Weights of a small GPT-style language model, trained from scratch on English Wikipedia.
Size: 14 layers, width 128, MLP 640 GELU, vocabulary 2048, 3.76M parameters.
Each number is 128 + 24 x the weight over its row's rms, rounded and kept within 0 to 255. Layers, rows and columns count from 0. Numbers have three digits each. The size before them is the row's rms in percent of the matrix's.

# layer 7 MLP down, 128x640, rms 0.135, rows 0-127, columns 0-63
101:154124100112151116146131131174125146156086121162127118075185140147110136125118162134119146126155087189137099148141127104101135135108141139169136136134134164181135167121134137108130148150076156
112:142155129108070169128101149139167115128129137106186118153146117102165105142151073105137105099136157155118167108112131120129123139139078134115118092107135161145141120151116164129105103126119080
098:161122186161140135158126099147131094114169125124131132112155132125122128147114143114125154115152142133154122156124143088126154137126113132126130128131106115148144120110138091148143156176118119
096:111105137098133130112099143140099126127169132126107150134073123116135152125133130160117151151129129104122113130115134134107134104154118167089099095126178087167125149133113146100110129142121114
102:161128142185118139132131120095152127152063135122142139123182128130141145142144121153109148150132113144140135141120112121085146109104164163126146066110125126120147139135152124144128090173112129
096:130085158093144107109141105158131140132142131158136115147097131138140143153093116121144133160154128146092074112142137157104146200119146123163147133165110132133145144165154109092158174147100124
103:091117077128138128130119107112101141132176113141106081144091113116114145106124158115098134149167130149104099145152129146098143145143147160106118128083157112121150133148108125135090131116121146
090:120169127150124114133091079113127149172137121100160129149129148070123163145133082125114163118141152094190137141118147182131105146074119137099139132118163114117096086151126131096117150111106133
105:120132116137124117116153114128137126166118131125137126123103145082091142146107141114126144139124113152084115077151107127111084104142126126099130139110130101173152135112121140130094147133126126
096:104114122162114115141140104146203111121070146178103093110127094157154164142151145160135111154129083060117143130130124097122129135119090159120149123111101101135099103114084103140141109122149068
094:106121146171122110106151128094103118145128111094151125147125123076097133111165104107086108102147146126129120117109121113156128065127133162137042115155127129161136152101130106101133129082173122
100:134114064180150119106138148066086117144099106133132114111107166151135139169128137112124136113134152109160116099144089110138163104127072132146127123128123152125110142165110138113124131152159074
095:123101097120136122139099177125128111124108130120104158143149109114102144136160139134164163100156106166107130092174091183096137112125123153110143139118119163117126122146136077143105131124159159
097:097136141119160137113145125130170113108070093100148109136151157142112122148127136187129155143085118107118175119086087134109109110131098137149155123125156117104143104158163149145093112151126132
100:136104108131109123171082098131170110148131110175123121102121108165130121118083102103127080130145114123163119129186102123134100128156066099125081135110162113117124109123121132102119146156065111
112:117130114114138105135092125135117162104146144126146142091162127127137128133138096106136103156096130113097135130120119124087133088138128150080113127144167151162116109156113124126120130126167142
102:086147124144131142164096131187143126137064159130129182075151112129135093185113128120142128124137145115105136109135151161127127160112126116112138146077147141145094162099118092085153125135121126
102:173108138144165140093148142135109121135136158125140085162137122148096096115147095173147174155131139122124122114131134133105129120115148154190122108163145148099135169128101120106099124106119152
101:151131128131146121132115144138105178138143120137071149130118135095123154134137111149140113102115109116107106127138111161121143089103126127133056141145126157140177166155154117123124138088127140
105:139128140111174130113106172144177120120187115110120120137108132091102190114158112138151130125136098115151115102122087142124109103139113095085159185160125147105119149156133173116110126100124106
108:102127124129127142148105131171110123100161128105152145096108125119136103159143106120158111128130140094195140141090129152144129179119113142088195117122114108162101135149147136133120106154130150
103:174118105113160106136108111103177073125129125128127121181163101098112146129103135102109149072098077144143110126111106118143129151143118128141144109109095113102154119110148134151098161083116155
098:150073108111086156110141131104115071131095105130115149122117106148111129106133171116116144119149133124120121100169179134146154124135151143128167135081140110160086175138111122129102131084108110
100:117112122164162123136114165142135118106107098120106146125103141117147136160134087079113113122146141108109125111112103121112151123135107137113138108120113097122162148125150109152141137169157118
097:134112140122152052126140136138059105142128158128087126132133146121143153112118121119158078097143113123133147094133162070130161103143141187067156144116133126137115166135093163106117141113119118
101:175147129143119121140146102169155133161221177145098149126131152118146135150143136113115092116128119121117134139153152140111157162127103169090131130143111144158116129164096140154131083122133090
104:125120128114162068146141168098138112117097079111129163125151136102117134141111098120119128136155169133128127209141116122126147130158136124114166113114099118128170139120107126114133091144141135
100:121100171126137084092149161124161164178133121153138101161137135086112106150161124136118093161127122127128119128113107127114116130151130134129111177117101152100112117114114146131133140135073143
093:109134134159113126107095131137102123153111116121141131153156112142127114143139148119170092145142136092085135148118143095124133153120140159130149106109148088079121128138162145145140150114156090
109:098133096142155145122127144131097144147115099133144141164152136120122134161096168181146147154149117083114085114121109118087126098146108136138120098155117142121170120122131121117080138123125140
104:109147082130139126136165139135145165124153092136102138100127128133116082139120133106102135135159149082128145131094124117150131162132116119077132141138092119175128118115136121167126095167120161
106:166119125137121130130155158110158163127132108121143120101105131129146175147124136116148109135135117155101103094103111109138122157128149139145117139137121117138125142107116109134175153183127222
106:120133112108104117136145080141170107091132130077128136165128069143141137127138169134096177084143140161105129135202174142163114175145160136153144130133162077099115115130113136162104134161116116
103:127193164104093113151157107061131105176143140137143102165161112108119100121136110124119159109114096146133142138144132124126108123154152124098168131151135104131094124123116142118057116129128128
102:129119076124128104139123139177118132156132129121112124147129123102134144070140138093109102137129159134123092109131136110125136155127133102116117124140122160117063118128129141147092157132141133
096:150117144133134098159116099130080153101129165126132138148143132149113108131133129142110113156129173095146112121143094155136100156130181116145156116146110100082120060128138132149223124113135124
099:091081090142099084121153148102084130192134112093096113132158055175157146117114126132112160141125132119146096085102120126111112111126112125161105133094169140163115097142111108150126141122132105
096:122182151151131140134136139087144081112103104180120125112163135150098137141090138092123126141123111111159146135118116140110122115098126150101121126125101107105078106133084181104191121161144117
096:157140113132124123143104054103168125158152144113106158135126132139127178130093163138141118137136177163142152136120134087142080098168123158146091119118126144110125067102101143116184143132080161
101:176168132115110104111101126110156110166148131122069104140133120127120110116085139160109123119118091147122125149135156055077123100117147142114152140095112141157155125151140113111141124110170109
098:155139126111093152093149087136085129129100108131123122148102118125106123118140173121114118130117162117081132130101120118117131125129104146107114152103146124118192186132139111104140146095106149
100:106132131122131157124118148140076061146149123116151145157112131144166099115145136171104091146078121154123147121135134128131153099106124126138186122153148135107137112156138151132157150119110144
108:137124160129099109131133130145090082149155122125140140130120097149132169125125174082111106096139133114137135158113102123133180127153114159128140159183153098131122149111132141105115177134124136
095:125130106163110115119129120176120103136148136107099117098132098131166190136145146121114160121115122112133147156144075089153105133106150125139126142126166122119148144137127100094173126141144108
099:115138154117135140133104126162156129138106125095144140157146125138075107113122174136088105125105147130121102115165159132140146087160117124128119147156132143112139155159136116152146164133199141
101:143093061120143124097165143116128089168143152109099144111140155129150152128102166146169140100130147131163116140119117138139121127143133129116158143144105170090129114128142108110173092148115096
101:070158136147093134145090134146149183168163160187130115163117106147150144130137123138119127143131150115147145155156121145096183095113110111123087141143127129146093086108117149136137127140171117
107:114184138119125118135161111141120134160145106123087167168160119164141135141111083126192168176141140126125103158122161105104179126100178180123145145126136133122162097099095132177082120160147153
097:153099149115114157159120115164117128122165121150114098172099127201111081092140139129138154116149100079076099120071133104130128100152075135153125079145143157170148186135135109159144147142127155
094:134132148171067095116129114129166102140125080127173138105127124162228098131153121100121111136092124153132120132169107159151101131145082117124133150134119093146122154121138100133147124163115121
099:122155133107130139132092130118142115090129109152149137138126117122137091138096137145146154099098085139098152140114159135146120117128131169163113142109129130143110168113155103118117084134148101
093:132138134143131114156123125144183069132129133136128126142114144053113112087120162105147149136150130134177161151200144122113132119146095136146133103143137119132116140120154164157137136124133105
098:130179146124120125116120138119104102107103129074147139150160100103175143136104147173124151184084115096107119111116112138118103122101139128153122123089166141116146148133133117145118150110141115
103:141115148095105130132137104173136071128154121133120140150112144141121144153102108116136101084157140114136130128143132160121126126103115138123176095110104122153142141101159161125141107104134158
092:050125148138145104081139098142113121130096096123108097109185141127157145156112158108137082136122149109077128138118110096177083119066154135092112136085142166107143140138148127113129120117095145
095:157087113225122122125137136112121148165110117065111153175111133115143152118126112113133122102185124151172152114119126149135121126062162129083140134127174124096101150125169124107165143094159118
094:141106119138144106137099103119120083111117127127114185146154119129095071126100108120118091152138123138112129149169183127126157120090160097117138117121120146129141156118100112176110120095151134
093:080135146138151107158136137170118120137083103134139184165149140107154165133132146143096129131120124143127111107104172140155090069140128118154145152128156121097098108095162147097114127096161116
098:122113081133163090123155153130172143138101117104146136125125090149173154089133121140131102141153125164095132124096093121122138131174133153184122143147129125144146163165119119121167103128123141
102:151111080120139138122131180076095139124142141100148135128109133074139113140117069105228099147124124177090138119123127127122119129078087128164158121120101083100130106150112136110104124086131110
099:091155130148144144140110169120110115072105161128124133143145137138151080120116109139135077133102153143107152174166097127170119157125090135126131115130126146117120149102126166108146088142148118
112:125135130113133168131111145181159134119106135142051125150084132108128168103147122087134139139123123152099139115107132158155153110113135174145122139131141122147139141120127095132129101152138171
099:145176096127118140127102173094139129147138123193142136110212093110125147133153123111097149148115092094129138144132111115145131095135125106090163125119107130124148110160119102114144097136105117
106:143101141138107131159134136159114164119133106101075139073171164104145162106114143131122122114112141136073137145111168096113074117099129158145134095126122153105113132145147115158132122138155130
101:085113123096104177102168134144120105057129094129153129127081134126132112085083119107118116103154061134088103139130165134068091144108123151082094105116140167136162145133123113131132087158111124
101:129133158101134123120148154093103145111138140139109133165146144106107112103063132095177117168129152139112123130132137157121172143124161169111145106152085098133141109152151122090136122127174139
098:132100145118123136109181132146098147123105110083086113125101159101080175137136150136103126149121148122098123129141174148086102129134144148117133099144138140174116151155132149123096108119117114
098:109135135164149153117175126112093140114129156105125169117129126176140136146129149133131115125110142129161143105142168086109101156145109116130146131112125133140113134122144164113114130150105154
097:123129075129133133117100153125148120116117141138088160111127152120106143145119138103092130149108178118160105158094097151132152130133113141134123109129117153108119145158159158137155087084161109
094:133127114078157083130152124105111154120107125139072117170129165174136117105118146139134135137126105126119115146136153183122149130088116179101122188097161111149092141135189106155066109145126116
100:127129120109120131105141117131118196103137115173155110102123106114107135150117147130148129145113130113150128142096126090061127118153114106154093126134115148111076084125141110120123170129103125
104:055122130119169093121134129127150111100114137129127175135119106139060082137160112140090102091157139163130116088131149108131131126132124193131117076154161151124122113085101116136108116091103141
100:112110120146137110139102102153105099123065124151164096101150124099091109121118165071149137123131095134110134139112102137162112138133152142156124143111105125140084126151101109145179140125116204
106:117137082136144137114125116153148218113165117130125149144114142181109156102136193124118130136117109158100167118144135128086149133131114129120142147072159105145129144126133111137105121122106133
097:144159134104163137156105110099103139143144139146136100121124108169105160128126160128141133150159103112165121109156113110211128110130134160089107147146179149133137078111145161166128125139045154
107:119139139173108134133116131131130114091146150100115123083116087093133122127127124101135150157145183115162151148167136108097192155106141131130152128160106126146088114147144129128170106095138112
095:116117163115166159154123080126094130159161123130126143115168091096146160145109130112120124166114119111172128140115123127128117096110164113134104121106143121147116149109092114146174158142152139
101:144127110151161148136114119143112150147121111093103127138121101116150115120122143121171123121148145100163131123115147055100115141122118140109143107128104114166133120128128137136158090143104125
092:113098139111104104144143109136172125111124100122175123118109111059168127103118122091163126095148125110145104125118111077130117139123155130198181122138115111105157128071134106135080130058171155
096:145130131118119112110123146114114130126098127098133102122130153149110149131122154130145099125162129079142120130173119118179140127128133141180085098110148138157129107106107152146086153155171135
104:139148149155123094102151119147140140172140118127136108083120119119096143112146159147121133112124122093139101149117157108140125118163142131103171122137119138137150162145173171157143184130145173
103:128154170139120167106099112125102174121145138148142123102127118086135094141157099137200116135133084127130145160111098081125113141122139069108113146126126120096114131114116128118166125101109113
104:131112143127115121147119124157154081107114165175152143118128119120111109124114116103142096136120149125157121141112132083154130175128153147229078127159115129125127146124083149115129114085135164
095:126144119123147127131100116122078137124124125145119179093091140110144155119130097122155101121129126125119116090166068180076145139096122145163116078135148108209085145219159125154101104129130127
096:134140121141117147086175108115107129162194149154087149164129163122085098121132170165115149101146128136104101110113147152125123132076121143146162144124137113109126138157086149133119118135072148
097:163175129137105100135130137109103155146100106121119127110153143162138112147144106120114089074125116119099115140098155126157128099127129079134149159093155162109109154108105109149125121107144133
104:089122141128092119139140143107144144108089131132118144152191098085139131104153146106135112132144120127152123116142137147127133150086144131096117132119062106123112130128138108117109136129117143
101:120108102102135134110089110110129141099096147154140095181130116106108099088158180148133113175153131113140115130148092123117127162077151125110100173147137146089128107094139116116144119110125103
094:100079137161140120140116098114094085078120125141108133154137144106149110124158119133109141124088146103120138120102173110107132133157134103088170120091132121130143129113130125102125107127190153
104:163128127088137085135138130144123178158141131138150139189171099133146127137125121128143164114168159104122142147145116155127148163164152156132110109136153145156122174136134103140098130114126130
096:126069163083165144142160124125183118127128132146146120108133123128123121129160109134135175117158152129149105130129096101122108134128109131123141147110106151134138120146137163102134148138154133
100:117102163097137134129093146131132156107109140118115140140135133154145133163110136135122170170138167146120122130159126101130103154124132116121133141109104197129175139148148094127182065110062074
105:150109127177071160138126126138153115124138120151136122152119109140166155119137129114142140114136116107117105130118120122128110158132110107152149120111090142192136135137122125114145112113114152
102:135115120117167088131139136121143117075102162145125171125127088071124138117123076117106139116141090188126114126099132116116129126119150114117124111108113106131123128143116122124125152159118142
103:158120127147184161145107123094106132128190107128143156091174112157115109150078093109122144140115116119143129113140122131135122131097139152129134108144137137126113150127104152154099075110122095
097:101128143097117128125157124123153124110117139139120116158112146142137123091130106116109151130119109187103093118130141126103145140146147133109162129142139131080139133123169108144155099158140110
103:126136133140134124121115095157132119115173106110163129137088090124119103160128109138111132112105126106118118144137120133131147099143156125079120149159121102098119133083130112127149159136089139
100:157153150113097163172119176126104115115123161166130145102119129129166135156145099108122142120113129094121174113182120100122123179141103147148132115118105089148203116099146128163100089102128145
095:137136102130132164123126128141181114087135138169141129107110141144136164118140150134093105132150165084098104146118147129113104116154107128170138107158169112173116119086174121156145139123119118
097:138110119131125102131139134133098164175124083111132139145114142122117112136110110155091195078127113145135108124151167132099127135156086158151136154171141106109093130076088124126151089135148097
095:109130108145118147109114114157087105116168152132187127093103147139147117121124115114051120115100106126127140128145173130130127125120085113133134154086139133121106126112170128125129129138136131
094:181062122094123148129124147129176123120103158149139141126117134083156109135102154116154112169112141147145146170132076155154135096119116145118137144159116159140148128147128133155142086096083092
096:099122139138151124140119128176111135129099137121136115133148135116129132101137124122104154140135115121131127113080160136144138118125127150076166117119144130137123162115131128129099128123169107
112:127154153165162101120131123118174103171125137137138095161110109093100100121137100072146127100097127090135141156142086135145123128155098094160124123170097127088136116113133169112128145126138157
103:132107108173139145121106150136140090112155171121117126142145158133153145154144122128144165088124113101166119159141104135125119153110148096122181146152155153096116128148112135135137133136161117
091:104116143105131113105126112108170100126138129129141126165158149180145110105120118080182158118124164116123129135109102125121187095128051130082140110135109139147097134102113136136177152132113158
092:148099093099148136089140104116109129135122166145114112083129072119166126121105148105073168110109138114099130118136125110144136118176110169119099117168158122126086143128093123100154121128117099
105:115115177134160140128155077129087150128160162149154086114149117127115122116111139175160181146097115155126126172154144144147131121132169127158114121108103130117148133095090141129156167135117135
095:168095158102114159115106105132113135156118165065096113107165153142141121125141096124125134113144139131152095150099117133126137110159073142110121121109144127141136182146121122152151127159148094
102:168109130088145143121154077181102124088130121104105071136085120126139137121126184157123156138099130128133131116132142116110128119139146132157127088120099075141128107146141123122115105104122125
100:125106134137136167117151161184162164145132106117102168121098146140138120138143184143131145122130133162109140121093121120146122138164169144130110135112118107148134138142071118127142146163108116
098:160192132162164102131170096117157114161096154133137135106171131096123110108121130114116104105126121161099160120123117121130179109140144090124124151128146089137161099134137179092185126120136108
099:166153194095167117122109175145122139117136121138099150081133126144125138153122138151130090065129177130161132095088085106156132119116138131129149174104154175165148179115141127130127092120115131
096:132127162093113131121107138152132120110156133124154132169107123217152173122122095135142135109143132140124132128114131068128144092129137099140153139120146134140160148186111138107103115136144110
102:140081135125130162155151145091127164107078155157121125108131140118125160173131118097148124108115138140089129123114104160103124086126137117143156113160141139147129122094138112145171147161123120
115:126110114132111155132093145131103131132157120100133097141119134098104097153147149147138164147119120126099133154094125100142154137110157133128120156138168145110128121134136153131062140119125124
104:126202150095109118150138167155163073130117111121142063137142133108108081134069141110135133096169156143152120095117117156135110135145101091141110126111146143129154095182107131144129110143084138
092:141123132104141158118144145100097125098152132150079170132115136134102117159107132142144115116129112097124084108122120120162118079142163131117135112143136108143084171126120128128120125115133109
102:119161154152150143106145136101129111142128143120155108157169135148131146160121127124111140120173132128127122107103114164132120090144117136139083135120136133063135121101118193151129152162146129
099:106150112101114110149167139164132135130112141086129147206149125109087129118147132125139138109143097092134150159145161153124134153130158139159133119131117111100128171129112099156111114146167100
096:158133120118148103102098114156110147092104147110134159101136127112156111141119109148165101161083146134162096207148112134091106155121094140128147128138146142144122093119164106140094152152132128
103:098129081108143130124139123106116113116135115090188146116097097099149126143129098116128114143094156089121131171144116163150140145177139140164143110137107117136155150123120133141103121126118107
097:144106164124094144150110138139163132110155154125160160143151125154165120176104147105093141122201125142116108164119165073155153177121082161209106122112117143110123131159127109150085125139131121
100:162128116130164127121163151147163176135114115168133142129109124125102090094123142168118180126147125090135131148173090106167126103135167117104115114161076129145171173163144137146115143110101112
103:105154144127104065129150093087178123117151121122147127116124120137123143062126131124156149130167146118095151157081136089118113136170133144142163151117114117158118092145086137144112080123162149
100:122147160113116166152132065131118182122121111155112132108161130085136134146159095071111170128126102169091137116074117122179129145124101101102093144126104167096099093117098127117157149141146148
095:137165124148106131128065149111131092141097067156129179075100114132146161154126142155134109159127140141143149058108129128129150124139113159139145081102173114140116078091112141098113114152115127
097:094136120132150127130144124100186084123140095109111134113078148080144122123116143125152104113166117089163153129129087144134138163158134129171141104096164092138137136104122142169139162150108105